config.yaml
hidden_size: 160
qk_norm: false
tie_word_embeddings: "early"
parallel_block: false
init_std_up: 0.0372
learning_rate: 0.000424
beta1: 0.9
weight_decay: 0.43
Each number is 200 + 30 x the weight over its row's rms, rounded and kept within 0 to 999. Layers, rows and columns count from 0. The size before them is the row's rms in percent of the matrix's.

# layer 4 MLP up, 768x160, rms 0.101, rows 230-251, columns 0-159
100,209,192,216,189,151,170,236,205,197,166,226,199,269,236,176,215,193,220,222,171,213,204,202,236,167,164,195,279,223,205,210,141,199,200,214,169,160,215,221,161,160,205,214,195,139,224,190,145,189,193,193,206,258,245,246,205,192,190,209,244,196,168,218,180,230,201,156,146,168,199,199,174,183,220,230,170,218,244,181,227,151,152,172,161,214,157,193,234,178,168,163,182,237,170,154,222,178,204,173,252,235,160,149,195,199,232,175,218,183,193,182,213,154,198,140,250,241,174,221,209,232,198,192,180,224,182,218,163,143,205,201,226,241,175,211,175,236,208,218,214,218,278,187,212,240,214,195,189,191,189,248,219,213,156,221,225,212,173,200,133
099,276,219,234,186,190,231,158,223,228,242,191,214,184,198,207,164,164,261,190,189,173,202,227,233,236,189,223,171,206,184,209,181,187,210,248,197,203,213,162,230,235,178,227,207,191,166,212,245,199,219,166,182,188,183,203,187,115,228,221,163,207,230,213,209,146,162,276,252,176,249,236,141,247,211,224,211,195,213,229,213,167,185,148,237,169,197,166,209,227,240,180,211,187,202,173,191,203,227,219,254,187,218,216,196,207,166,120,223,196,166,179,236,209,211,223,189,254,244,188,202,135,200,266,217,120,190,176,171,227,210,186,192,217,213,213,211,198,198,199,227,218,227,239,169,234,159,177,274,193,203,197,176,172,211,210,169,214,187,176,200
100,197,198,161,203,193,184,195,201,242,189,248,174,186,208,236,251,191,204,237,166,212,197,169,216,209,180,138,201,231,196,186,207,154,210,179,245,180,200,142,172,193,202,191,161,217,260,170,225,247,244,187,231,221,214,212,215,241,164,215,186,169,143,177,157,181,127,224,184,167,119,181,193,223,235,141,203,208,179,255,164,222,197,147,194,196,206,236,179,237,256,166,195,220,179,176,163,208,223,229,212,217,174,249,177,245,187,192,150,192,189,162,130,198,167,129,214,235,214,202,201,180,181,208,229,186,157,211,190,199,212,155,199,180,211,240,172,235,227,152,162,187,201,180,220,237,188,227,255,211,201,175,167,194,233,187,155,223,163,195,221
097,212,173,182,190,191,145,193,221,187,192,200,162,205,204,181,205,129,189,238,207,206,197,173,148,196,185,159,257,233,206,260,225,195,234,203,176,207,239,152,213,188,176,204,217,226,173,195,217,221,229,134,207,267,188,157,204,128,214,250,193,234,196,203,226,250,198,221,207,135,199,192,201,223,161,259,217,203,224,151,176,220,173,170,246,186,205,176,199,209,144,198,173,173,187,202,186,223,242,208,258,173,191,194,175,177,170,241,214,191,174,171,268,140,170,253,219,240,207,256,221,194,186,151,216,221,133,224,198,158,202,201,214,237,224,205,234,189,222,202,214,242,165,181,220,238,228,189,240,194,222,239,207,173,220,194,145,220,186,204,179
102,201,212,181,245,156,201,195,167,170,183,204,205,168,166,170,170,195,227,208,185,214,192,193,164,192,213,147,191,228,210,229,197,192,198,176,168,224,163,223,232,162,203,229,223,193,181,197,194,212,197,185,173,205,158,225,227,232,273,189,176,229,140,257,142,210,209,166,189,146,146,163,264,176,168,177,190,162,222,252,176,180,197,215,186,253,186,235,181,197,210,192,220,161,252,230,198,216,205,192,232,186,174,158,221,227,258,210,131,160,235,231,186,199,211,237,182,174,211,203,209,242,207,174,201,264,204,158,168,180,191,175,264,192,210,203,203,224,219,126,177,225,203,190,187,177,143,233,195,276,193,233,198,195,229,263,162,202,242,194,236
104,180,178,192,167,199,168,221,199,192,160,180,215,219,162,171,184,226,229,242,231,162,231,175,179,166,194,161,189,241,171,173,171,209,185,161,241,236,244,239,196,118,260,190,174,216,126,190,210,209,166,174,171,242,223,170,172,175,225,188,211,226,170,173,238,173,189,138,190,154,214,231,181,224,193,205,167,240,191,202,226,178,179,206,215,128,185,231,194,302,237,188,203,238,234,216,139,197,224,205,163,209,167,213,236,206,167,233,179,163,207,239,222,230,199,182,211,194,209,231,197,243,231,225,170,222,169,203,223,194,207,163,203,170,210,228,184,212,216,179,235,206,149,197,200,197,257,233,222,204,247,244,188,157,229,174,223,201,263,207,203
094,230,181,228,250,158,200,237,200,210,200,192,166,200,172,218,198,175,238,228,209,177,246,179,183,189,219,222,256,203,215,222,213,190,207,226,168,187,178,215,146,196,224,164,177,239,240,177,215,198,268,244,176,194,200,207,195,228,212,213,208,230,186,251,182,221,196,187,187,173,195,205,278,186,253,135,162,230,196,182,248,164,189,161,142,216,274,231,235,172,238,193,221,231,171,150,186,190,179,174,189,197,224,177,169,205,137,216,169,226,212,240,244,129,210,208,179,204,189,214,250,213,209,171,220,164,176,198,233,210,213,171,138,155,216,222,209,228,202,189,216,196,156,136,181,180,188,141,220,164,203,212,217,135,181,202,225,215,172,198,256
099,228,184,180,233,183,194,147,213,160,208,214,242,221,212,170,156,169,254,212,159,246,205,156,216,245,177,204,249,224,208,192,236,206,193,185,167,156,171,183,255,219,205,209,209,224,220,184,229,195,224,171,194,205,165,261,182,228,213,212,198,208,149,212,157,228,189,190,189,159,216,213,188,218,182,197,218,167,281,213,226,202,203,207,206,196,188,195,200,181,201,170,163,192,274,147,244,227,206,176,213,157,196,218,142,209,247,190,217,184,273,223,189,236,208,214,153,204,140,197,280,195,231,209,197,175,181,162,205,202,238,176,156,148,218,252,225,168,244,159,255,195,208,248,194,190,242,174,213,206,161,205,244,214,242,189,189,162,187,165,195
100,193,215,184,231,202,200,203,238,189,241,239,245,186,244,196,212,218,229,184,205,189,193,174,197,184,228,150,173,256,251,221,198,217,200,261,226,198,193,196,150,224,171,187,249,181,202,197,234,238,210,202,204,227,174,205,137,181,254,211,202,204,205,185,179,151,221,235,209,232,214,200,178,236,203,187,236,228,185,152,258,229,208,190,235,146,200,213,248,198,228,233,214,141,213,209,208,184,268,248,243,235,158,249,212,248,197,237,197,179,212,231,183,214,181,212,145,235,199,199,262,215,182,173,153,211,169,204,204,158,247,229,277,208,246,211,171,231,217,195,265,209,208,160,157,229,226,224,242,210,191,256,172,205,205,198,193,149,227,189,189
099,228,144,227,231,185,250,189,169,188,180,184,205,168,232,142,170,148,245,268,187,252,214,201,178,211,214,225,214,196,220,211,279,182,188,214,189,225,192,191,200,178,203,206,160,227,189,229,217,206,141,208,188,205,207,207,156,165,206,207,159,251,186,193,179,208,210,248,239,253,175,176,183,215,192,181,219,250,200,187,264,147,225,183,202,213,179,199,206,179,180,126,187,229,153,190,224,198,179,199,175,206,195,157,179,188,180,270,167,211,172,185,189,206,146,211,187,226,220,206,235,176,200,210,172,199,208,178,194,205,263,229,178,195,233,215,173,218,106,222,245,159,175,202,183,179,172,198,233,232,156,179,271,191,237,161,212,153,237,179,199
101,219,219,177,205,213,148,196,162,151,197,240,214,186,233,182,157,163,192,237,213,203,171,245,167,174,201,221,231,203,174,231,197,144,196,185,122,206,197,218,226,200,169,236,189,226,168,178,241,239,201,216,219,125,191,214,190,169,174,196,177,202,231,173,182,223,226,284,197,175,116,213,196,171,226,139,211,173,145,186,162,161,181,205,194,256,166,215,200,151,245,177,221,216,223,223,168,188,182,171,181,197,149,225,160,191,185,186,216,142,203,206,211,209,209,177,280,224,209,221,241,154,195,196,203,211,184,211,177,183,188,186,174,162,234,191,205,190,154,221,216,237,209,200,153,217,257,172,208,172,242,185,214,203,254,209,151,243,213,228,200
116,184,178,224,220,194,224,189,199,192,211,206,185,212,230,192,150,193,204,177,184,208,229,199,162,178,175,160,222,182,195,127,169,244,177,180,182,212,214,183,226,229,114,175,214,182,197,200,258,186,198,257,155,161,184,223,140,209,237,193,183,202,187,132,195,242,296,142,201,191,202,206,171,214,189,158,205,187,223,214,221,168,218,172,180,132,236,209,228,180,217,193,209,225,185,156,178,226,223,244,150,172,168,165,151,201,286,153,198,176,194,242,215,179,180,200,209,220,193,230,200,206,207,209,151,274,199,183,202,215,236,171,189,183,186,189,198,180,160,150,198,247,233,238,205,258,165,183,192,220,175,187,210,216,214,199,226,207,167,172,160
105,232,196,160,217,181,179,152,168,235,217,184,184,169,242,172,265,225,199,244,203,180,265,185,172,185,194,158,224,204,157,224,212,176,205,182,187,239,171,200,222,185,178,193,115,242,162,218,220,179,230,195,225,227,216,221,158,188,203,208,184,221,226,201,218,200,206,181,228,173,229,177,233,158,194,189,244,197,208,258,243,224,260,160,179,226,180,191,218,118,230,191,258,204,223,255,195,174,192,200,257,175,172,216,215,215,164,186,164,202,183,206,205,160,190,215,225,232,166,235,172,156,154,209,187,213,174,274,192,215,208,224,220,187,265,224,260,190,182,217,210,212,170,167,189,261,214,214,203,249,216,260,162,172,198,220,197,237,219,214,173
100,277,211,165,238,154,225,190,214,234,154,218,213,167,212,201,203,202,232,178,161,241,227,194,172,148,145,293,215,181,227,222,201,184,175,223,167,186,179,182,227,239,175,175,174,232,208,203,224,200,249,251,174,174,170,240,223,233,188,221,236,144,203,224,177,199,174,265,207,208,255,216,208,170,244,190,221,202,192,202,251,159,151,194,218,185,225,189,147,212,220,148,189,218,219,204,215,228,218,223,214,186,179,138,156,260,176,201,235,157,228,213,196,153,185,201,228,179,170,208,231,162,217,228,189,181,235,177,205,266,226,197,227,220,226,241,242,154,249,231,165,197,226,216,227,196,183,212,227,198,210,199,210,196,243,174,228,204,166,215,175
105,218,201,196,196,180,188,199,228,170,174,186,198,162,206,178,164,206,232,252,193,233,212,234,240,191,104,179,179,181,220,202,178,234,204,217,202,178,194,229,186,257,198,177,224,159,188,188,217,209,223,240,170,209,214,278,250,169,209,176,166,218,194,237,281,221,172,235,220,201,198,163,213,218,194,158,160,197,162,197,195,155,228,186,215,201,204,224,179,172,251,202,141,226,251,219,246,177,224,179,214,232,159,240,175,225,218,247,202,207,187,262,147,206,133,163,168,181,225,189,221,216,234,153,200,192,175,228,204,187,181,209,172,182,202,196,227,187,165,229,203,240,168,273,217,227,217,209,195,160,203,155,273,226,231,191,146,173,206,208,211
108,165,198,127,211,222,216,262,205,223,142,164,196,168,169,202,235,209,209,201,184,244,167,210,228,237,162,184,199,216,185,146,189,205,173,199,165,211,181,176,187,203,194,167,214,175,148,212,253,220,212,185,188,209,220,206,199,175,233,190,199,180,186,211,218,174,199,218,131,208,207,167,309,207,216,196,192,160,166,197,200,163,164,220,214,225,209,179,177,198,181,116,233,205,182,164,159,208,215,242,187,225,196,155,246,174,210,165,181,169,203,237,196,198,231,237,163,186,181,204,174,192,167,164,211,259,243,183,194,183,173,163,246,215,210,214,201,185,121,171,207,232,215,194,256,227,195,190,140,185,228,198,212,144,174,173,203,242,275,195,192
102,203,244,162,265,164,154,164,173,215,186,179,182,176,201,171,219,184,214,234,182,198,228,204,186,202,165,204,191,158,179,154,197,199,191,176,170,206,208,202,230,117,203,175,218,231,165,214,209,140,176,169,145,220,260,203,205,243,158,217,160,204,202,209,201,232,161,212,183,216,165,205,217,245,181,187,183,217,205,218,250,189,220,189,163,171,177,217,270,204,151,186,187,198,182,164,210,181,186,202,173,230,200,210,169,185,183,169,275,124,183,180,252,189,232,244,229,219,157,217,235,152,220,190,194,204,199,251,233,204,213,180,202,253,209,167,161,174,198,213,217,280,213,197,252,214,216,171,222,194,201,187,223,183,173,207,201,177,118,145,179
099,224,162,200,228,197,193,197,202,200,205,154,193,123,182,216,206,204,184,200,208,243,187,209,150,210,182,259,176,145,232,190,196,203,191,180,175,101,225,199,223,208,175,148,269,181,250,167,226,217,182,161,149,194,196,215,196,245,205,183,215,181,211,195,221,191,230,240,241,201,208,214,208,200,185,140,189,220,204,172,137,246,111,193,205,228,243,223,224,215,221,221,209,193,152,215,262,232,181,257,235,197,171,246,233,233,197,167,195,231,196,168,160,186,203,187,163,271,169,191,181,190,208,174,175,201,191,159,202,183,212,182,221,220,186,282,216,190,181,165,189,178,240,229,196,188,165,187,238,184,230,210,198,135,179,180,205,187,187,196,198
085,235,163,168,215,183,212,217,257,220,162,141,199,188,153,188,201,176,222,183,210,214,175,204,172,176,198,144,297,285,173,203,221,227,194,200,156,210,185,228,199,209,230,114,205,177,195,170,153,212,210,170,192,150,183,187,175,199,204,179,201,191,172,186,216,180,230,171,200,233,206,202,216,228,199,181,226,177,250,171,152,211,193,227,221,185,168,178,254,186,193,219,164,214,223,164,160,180,183,172,161,190,202,223,188,181,242,209,139,175,155,203,204,211,172,198,143,257,179,151,170,188,194,176,249,212,169,181,230,143,165,201,219,167,213,197,183,218,223,209,198,170,190,238,186,144,222,237,226,204,199,154,150,177,174,218,231,192,233,169,265
100,207,212,203,233,160,159,225,264,227,198,197,261,170,186,159,224,221,190,221,222,184,198,182,246,184,176,184,268,227,211,202,130,215,190,210,200,218,204,201,164,193,178,141,206,228,169,196,174,248,206,181,253,211,195,179,125,198,219,180,149,178,152,232,132,205,197,199,222,157,169,180,248,211,187,193,207,279,137,208,196,129,218,220,170,179,247,187,239,237,204,166,200,158,171,239,237,219,171,179,216,187,222,248,231,182,200,238,235,196,192,220,206,207,193,195,162,179,171,218,163,204,231,161,245,275,223,154,242,201,195,195,229,210,166,212,233,191,209,212,184,199,192,222,183,197,251,221,194,237,221,195,178,204,179,237,214,193,178,166,230
099,184,123,202,151,210,195,205,200,191,154,185,209,226,208,195,206,190,197,247,231,187,164,206,136,221,174,193,136,201,192,196,116,160,177,198,213,204,179,220,211,190,185,183,245,193,229,224,173,197,255,191,221,217,198,202,202,227,193,204,155,194,185,198,224,176,207,246,161,205,184,202,189,133,181,171,171,272,174,246,142,196,171,144,181,191,210,215,235,208,202,203,203,193,162,222,149,210,130,182,206,223,226,168,178,220,172,192,206,198,171,207,216,242,221,181,250,234,220,194,185,220,131,200,185,201,192,236,171,225,188,175,180,207,238,199,158,239,170,187,155,180,254,204,190,168,208,213,228,145,135,148,165,195,180,195,192,272,200,131,193
100,228,179,152,163,188,203,148,211,139,197,195,186,205,200,201,208,158,141,127,196,169,200,246,249,188,250,191,192,215,195,191,135,232,161,185,200,211,181,193,164,191,178,220,196,214,170,211,169,224,182,147,237,216,237,231,228,185,193,183,211,196,176,192,165,198,221,209,172,180,168,180,224,240,214,196,205,233,155,212,228,236,269,170,160,224,230,183,198,239,169,211,223,216,241,138,228,195,197,196,215,242,182,186,215,177,194,207,217,187,242,279,172,205,215,197,217,250,221,179,155,189,198,282,212,249,222,196,157,199,232,193,197,141,191,205,191,153,218,215,186,261,216,197,219,176,246,167,179,272,189,181,244,142,185,224,195,231,213,225,215
# layer 4 MLP down (transposed), 768x160, rms 0.0819, rows 230-251, columns 0-159
099,190,239,196,182,215,171,193,220,192,264,211,159,210,168,215,205,217,175,189,241,241,215,235,245,160,190,279,172,181,190,211,281,186,215,244,208,164,241,164,213,207,206,151,187,194,195,131,222,185,222,219,242,128,216,171,174,158,237,223,205,201,210,208,179,232,235,156,223,213,172,224,165,162,225,205,175,203,161,185,267,260,189,193,162,220,183,187,159,230,179,179,191,205,176,222,194,194,228,222,191,198,247,188,157,131,226,236,246,183,223,247,221,160,174,190,179,203,176,224,217,260,225,178,204,147,220,217,153,181,210,205,195,173,167,144,194,197,201,223,212,251,217,250,213,209,187,204,172,197,161,172,230,212,233,208,207,178,145,201,182
101,188,201,206,257,195,192,195,189,207,238,228,259,172,192,242,263,200,212,217,171,176,144,217,207,244,216,170,198,226,200,222,213,224,197,214,224,216,188,196,221,247,162,244,200,169,208,158,207,246,204,212,137,219,197,250,200,272,255,207,195,209,198,254,159,217,194,120,182,218,276,223,198,214,154,220,192,157,245,159,203,182,215,212,183,226,188,219,196,213,186,211,221,201,266,199,200,239,238,205,227,202,191,217,246,197,235,165,204,192,168,157,235,244,189,269,207,177,198,236,219,177,221,153,160,179,220,199,251,203,178,231,164,198,149,246,205,180,174,179,192,246,216,218,178,201,247,193,185,216,190,142,176,196,186,190,124,205,177,208,212
103,230,212,213,203,201,191,195,127,223,205,183,225,179,215,213,192,206,208,180,224,151,232,246,181,249,243,211,201,194,135,154,191,141,182,234,162,187,237,144,173,195,171,203,251,153,196,253,216,184,188,240,165,177,266,293,197,227,165,225,175,220,196,228,140,156,185,146,166,200,242,145,214,229,179,251,160,239,225,156,247,189,148,179,159,253,239,195,209,197,199,188,181,196,157,172,181,153,237,212,206,186,194,208,166,183,174,232,235,225,189,237,192,175,233,185,228,192,213,187,207,217,183,170,207,169,175,179,170,175,212,219,189,204,195,224,167,165,212,154,255,242,196,208,184,188,202,232,223,172,208,205,204,196,240,204,184,197,166,184,211
098,214,220,179,215,227,274,151,210,181,228,205,210,168,222,235,221,188,203,229,221,181,203,244,191,198,208,193,167,148,153,186,220,206,155,224,231,184,213,174,240,218,226,157,212,166,173,196,241,214,136,182,262,191,204,143,170,237,207,233,224,192,219,224,169,188,168,200,230,190,226,209,205,182,196,200,170,204,140,238,203,191,101,223,214,161,272,182,165,170,191,189,199,216,131,203,181,223,198,190,211,210,229,190,226,202,219,195,221,165,142,126,215,157,194,184,179,201,171,176,217,190,201,189,262,208,220,220,205,162,241,193,207,212,215,149,211,165,220,198,155,226,202,152,186,219,193,216,254,229,204,150,203,215,185,265,226,226,218,161,255
100,206,204,227,192,138,165,202,240,215,242,205,251,194,230,209,183,208,164,211,144,225,181,268,170,204,203,205,166,184,187,122,181,164,245,186,219,186,192,191,169,219,194,206,221,143,280,172,201,188,196,197,214,228,184,206,148,148,189,207,148,221,234,197,183,189,195,172,225,209,204,155,198,185,199,228,232,183,227,174,180,226,236,233,223,226,217,203,203,201,152,250,207,183,140,189,232,205,179,211,198,221,187,196,181,170,163,241,221,206,184,213,247,221,170,220,195,212,245,245,227,235,180,160,148,166,281,287,204,243,198,192,181,169,202,238,225,194,212,180,216,149,205,227,126,199,266,185,237,231,195,223,225,223,199,218,187,204,190,186,192
103,243,238,208,239,186,198,176,202,180,164,205,206,113,155,231,200,166,195,165,164,180,160,197,180,212,196,191,200,180,255,150,200,197,211,213,180,182,154,187,206,150,179,167,257,194,248,170,144,190,168,227,189,200,171,219,153,188,209,207,264,210,149,215,193,211,184,213,210,167,215,168,260,202,192,223,216,180,182,235,218,222,196,212,205,203,183,138,207,221,212,217,233,222,190,191,198,198,198,241,256,203,257,146,230,165,171,225,186,236,175,152,228,156,211,196,196,197,169,206,187,226,214,135,208,219,216,210,207,248,225,193,185,197,210,195,214,214,268,252,196,227,271,149,190,224,214,154,230,178,223,187,200,211,141,172,207,217,214,191,108
095,190,152,185,180,236,239,198,226,276,156,173,213,222,190,199,200,175,192,230,191,213,249,143,174,195,214,214,204,173,248,194,229,183,263,235,195,203,145,183,232,217,215,222,166,225,184,240,158,208,165,143,211,224,201,175,157,244,169,153,218,155,221,206,124,158,196,170,195,268,204,160,208,161,216,235,200,181,186,162,182,191,231,157,187,195,207,230,189,211,180,241,148,230,256,235,238,227,196,213,235,217,164,208,265,202,233,167,212,195,203,180,174,167,192,178,210,148,205,204,213,154,229,199,204,168,185,198,167,233,214,176,212,228,167,198,173,233,145,214,245,197,183,218,200,185,231,162,218,220,222,211,186,208,132,153,208,194,211,259,184
100,218,229,200,161,266,218,183,198,178,225,236,181,174,192,164,234,162,154,208,175,195,209,172,196,140,175,216,175,153,212,197,159,205,235,150,236,190,199,233,157,212,282,228,167,241,199,207,175,173,171,216,203,203,185,178,265,180,197,164,214,192,239,241,190,291,188,248,253,214,173,210,220,163,202,211,155,205,217,188,187,237,178,193,182,209,191,199,230,160,207,206,190,213,163,194,275,194,235,231,233,186,208,202,211,191,237,220,217,206,204,154,225,210,169,199,172,203,215,163,205,222,227,158,216,182,232,237,162,145,222,191,156,197,183,159,155,228,181,240,188,231,174,180,189,174,227,245,218,214,204,274,209,234,163,198,220,212,167,276,192
101,160,231,173,186,168,216,197,190,199,214,215,188,244,159,187,222,199,227,89,158,239,202,181,244,200,282,216,202,196,176,195,225,139,187,170,189,193,168,217,222,211,175,216,232,198,164,206,198,146,176,178,181,201,262,189,171,208,256,236,179,193,169,213,192,177,172,181,182,212,249,222,273,216,191,222,160,191,203,183,236,181,222,173,205,180,247,219,269,199,220,199,194,240,194,196,163,247,188,255,205,160,185,192,184,232,256,244,141,156,193,226,253,217,215,225,216,160,204,227,215,179,208,199,220,177,152,188,197,188,197,199,191,231,183,231,234,193,138,212,138,247,208,162,199,226,186,190,199,167,201,223,159,142,225,202,220,207,198,195,218
101,147,188,167,213,227,189,220,183,204,203,204,193,173,206,207,198,210,153,184,247,200,164,264,196,210,196,184,198,196,193,252,126,223,184,202,168,212,220,206,163,223,177,213,218,188,209,147,232,256,206,197,231,178,194,254,202,224,192,124,185,222,217,178,217,219,218,210,167,162,177,193,241,153,189,216,187,228,226,214,197,174,177,246,196,216,202,186,209,196,203,237,193,178,307,167,264,219,175,231,151,218,181,192,264,216,145,216,185,229,243,217,203,218,167,184,219,203,200,175,194,242,207,165,128,162,238,213,164,206,153,172,236,198,210,220,216,153,195,149,185,210,191,168,234,153,201,204,209,164,142,179,199,179,196,172,207,200,276,250,183
094,219,154,224,262,237,202,204,210,181,180,188,191,189,203,178,138,242,232,212,195,173,221,204,167,174,153,225,203,189,205,205,229,238,235,174,216,160,212,219,222,172,163,161,190,236,177,223,202,205,207,248,212,156,227,235,175,171,212,219,181,206,234,221,200,212,213,234,186,172,174,172,190,195,235,230,233,258,204,173,202,186,197,113,170,191,190,183,216,235,199,194,204,133,261,193,172,195,248,146,166,188,266,195,226,195,160,166,174,253,191,263,218,176,206,221,183,202,223,197,255,137,181,235,186,202,205,201,221,159,176,241,167,216,177,215,260,181,218,129,147,202,158,202,231,186,151,244,194,154,200,226,230,200,215,230,187,209,244,204,174
106,201,183,217,159,207,177,218,185,198,190,183,204,188,191,217,197,216,217,221,198,145,180,171,185,226,205,183,294,226,214,149,228,193,187,156,188,175,240,183,183,251,238,174,176,173,154,219,262,162,193,242,211,216,173,199,199,154,211,218,180,173,213,199,143,213,199,186,186,184,198,199,208,258,182,181,170,194,146,229,171,199,164,194,203,199,207,233,212,249,180,204,255,156,167,244,231,180,168,181,186,247,167,127,156,192,205,192,217,114,213,162,240,193,216,166,172,212,179,194,167,250,220,205,222,270,161,137,223,211,146,171,208,188,215,204,198,256,189,161,202,200,212,201,185,163,167,124,227,245,192,175,213,198,155,222,187,193,198,219,194
105,184,194,124,200,203,184,211,142,167,226,223,185,230,147,211,162,230,207,243,174,213,208,198,174,200,192,193,132,183,229,209,174,186,211,183,229,187,240,221,221,172,209,227,210,177,164,229,235,207,168,281,180,146,236,204,222,185,167,230,232,170,221,213,183,167,213,214,223,262,252,159,157,207,202,151,207,185,259,148,241,207,211,202,229,191,221,210,213,236,229,242,220,209,198,198,209,128,190,204,250,131,242,200,255,237,226,195,177,189,188,222,210,175,178,210,189,161,201,205,209,197,209,238,216,239,166,197,235,201,214,223,266,190,206,190,206,250,241,250,206,209,227,191,158,204,208,167,232,208,239,207,178,198,177,278,157,225,234,187,193
095,189,179,186,188,209,197,189,180,161,205,202,195,208,246,168,160,194,179,220,210,165,166,199,170,218,149,236,208,137,236,251,260,156,190,180,179,183,148,191,231,155,197,185,202,170,276,248,166,200,225,214,161,236,195,217,193,260,176,219,205,228,231,221,169,223,177,248,160,180,176,163,216,176,218,201,211,209,169,158,142,234,185,166,199,242,192,177,239,217,172,158,193,213,145,194,156,196,221,210,209,174,198,227,181,221,229,211,214,155,148,260,189,155,198,158,246,227,203,271,203,210,233,143,176,224,193,187,209,175,163,216,229,173,246,244,197,182,208,185,223,204,178,154,197,171,145,194,242,242,195,190,197,235,176,241,223,171,233,184,192
106,193,205,221,137,223,161,178,214,206,211,186,230,201,152,196,220,211,205,223,250,204,214,197,243,233,197,193,239,198,213,274,244,218,187,242,217,226,212,252,201,227,171,180,174,244,208,208,229,172,233,192,180,184,201,246,199,188,241,168,169,249,207,225,244,185,159,230,183,217,238,192,234,154,215,232,156,239,206,210,190,227,230,179,190,229,187,201,242,238,196,212,179,185,203,203,210,236,187,105,159,252,152,233,123,191,194,186,174,218,218,189,141,193,186,166,179,200,185,231,299,234,172,169,244,154,214,196,188,218,132,211,203,197,173,148,137,177,191,208,209,218,205,183,185,215,173,179,200,225,179,177,190,220,189,150,206,200,171,218,228
106,172,235,251,162,226,207,202,176,205,178,164,217,180,245,174,211,197,151,247,161,177,221,215,239,211,162,147,207,204,180,189,178,195,212,210,199,206,180,209,214,198,212,198,243,166,169,166,233,202,178,213,208,218,177,163,221,165,184,161,175,175,199,248,200,156,206,211,204,245,163,217,200,254,189,225,176,225,208,232,192,175,166,191,191,222,202,206,212,182,166,220,241,181,174,203,187,140,210,229,159,254,248,181,192,183,217,179,202,195,263,179,218,168,186,226,99,199,208,150,203,154,180,196,225,218,134,239,224,143,202,140,235,247,233,243,190,218,220,210,167,184,233,176,198,200,269,150,215,184,155,202,229,237,166,227,151,196,199,220,133
101,186,204,179,210,198,194,183,242,196,243,170,226,172,233,235,254,210,190,218,232,181,240,208,183,217,126,222,233,213,174,166,273,128,162,207,174,202,183,191,223,190,206,161,198,263,201,159,212,184,264,225,251,199,213,167,196,229,178,207,242,236,180,183,134,205,172,202,196,170,231,194,221,221,214,159,210,183,241,182,194,224,194,143,245,194,186,194,222,160,231,172,218,229,216,177,187,179,241,220,200,220,187,206,200,188,201,193,193,208,130,208,216,249,202,154,177,224,254,200,165,198,245,192,184,207,181,155,213,233,155,196,252,208,209,196,181,231,208,156,173,172,188,231,198,163,270,275,257,249,184,181,245,219,250,205,214,187,192,214,213
100,235,206,211,237,219,250,187,172,182,186,247,253,181,195,219,183,190,199,186,184,221,195,216,258,208,158,164,189,264,149,204,148,173,193,258,212,197,176,186,191,157,224,231,149,213,232,146,172,192,166,186,187,165,215,160,199,193,201,232,269,168,173,225,213,198,175,224,186,219,180,187,194,208,169,182,222,193,232,117,212,159,183,183,185,181,190,229,223,204,183,202,203,235,137,176,216,218,216,214,193,208,187,208,163,246,187,232,195,193,161,192,220,166,217,185,186,199,189,194,212,217,217,171,63,162,196,223,192,139,172,156,192,238,181,240,253,265,151,185,263,212,190,183,200,206,195,202,186,205,193,158,206,196,199,222,223,208,196,239,220
091,214,213,221,205,254,188,214,159,170,187,153,182,186,246,238,171,190,238,154,196,225,196,171,225,165,173,197,207,213,211,244,190,183,222,223,208,230,177,192,175,151,204,159,174,216,206,164,211,186,242,198,211,156,172,147,171,153,187,211,207,229,218,214,207,267,220,183,185,205,163,201,235,210,182,181,220,183,257,239,228,202,230,219,182,217,204,225,218,187,217,193,249,207,318,193,182,249,185,145,195,207,215,135,215,128,103,178,199,208,162,222,201,164,242,180,221,198,217,193,211,196,189,202,169,161,236,180,263,175,210,198,168,193,202,202,197,193,210,169,171,205,197,220,252,222,212,189,246,184,221,238,177,205,217,192,214,205,262,128,207
097,237,183,202,188,220,190,133,206,194,197,226,211,200,179,198,206,172,197,193,181,225,226,193,181,167,228,208,177,194,151,168,161,188,298,235,161,203,232,161,169,182,180,194,200,192,177,170,211,149,283,225,184,145,190,193,207,218,198,213,211,185,182,121,194,202,204,190,173,160,194,230,193,187,213,231,243,168,179,177,242,155,167,236,219,223,150,215,197,242,194,240,209,170,266,158,197,251,186,207,192,205,170,183,140,170,160,185,174,189,207,202,209,218,232,165,194,204,211,229,201,201,182,189,194,174,195,217,175,170,235,206,201,179,214,235,177,71,173,190,169,216,184,240,174,223,170,186,219,203,192,121,150,236,186,207,206,164,175,194,182
097,216,237,206,168,162,202,172,212,212,191,205,206,173,206,226,218,200,207,199,196,208,252,166,206,222,148,267,217,215,236,210,218,190,255,162,217,195,257,152,221,153,200,199,191,172,172,252,156,148,215,243,187,219,230,164,224,256,198,237,214,210,229,289,199,199,177,165,232,225,209,195,211,260,193,217,195,242,236,208,167,202,185,205,205,206,186,210,250,214,206,188,174,199,203,170,236,219,223,149,245,214,259,183,224,168,246,194,188,175,165,193,206,208,215,190,188,233,278,181,233,177,165,198,229,190,171,143,241,216,251,168,220,219,223,193,190,173,257,221,206,180,179,198,214,204,199,159,179,230,227,223,199,255,130,194,176,226,130,224,171
101,209,191,206,273,191,189,192,218,202,147,193,200,159,209,228,207,257,122,169,158,205,207,253,258,203,177,260,228,198,239,167,203,177,208,192,219,203,211,219,250,190,209,196,234,220,271,167,211,239,218,233,171,206,215,216,178,204,228,171,234,211,187,167,241,195,220,193,205,234,163,224,256,143,226,185,261,148,147,242,241,131,219,209,206,192,250,201,244,235,212,182,197,201,138,190,178,211,184,205,176,216,170,188,241,219,187,253,208,237,207,222,201,158,232,245,225,210,194,198,256,211,216,153,162,195,246,180,180,182,231,209,225,174,206,204,254,184,206,202,209,224,209,201,172,220,160,243,171,173,154,222,200,177,205,235,175,174,173,215,197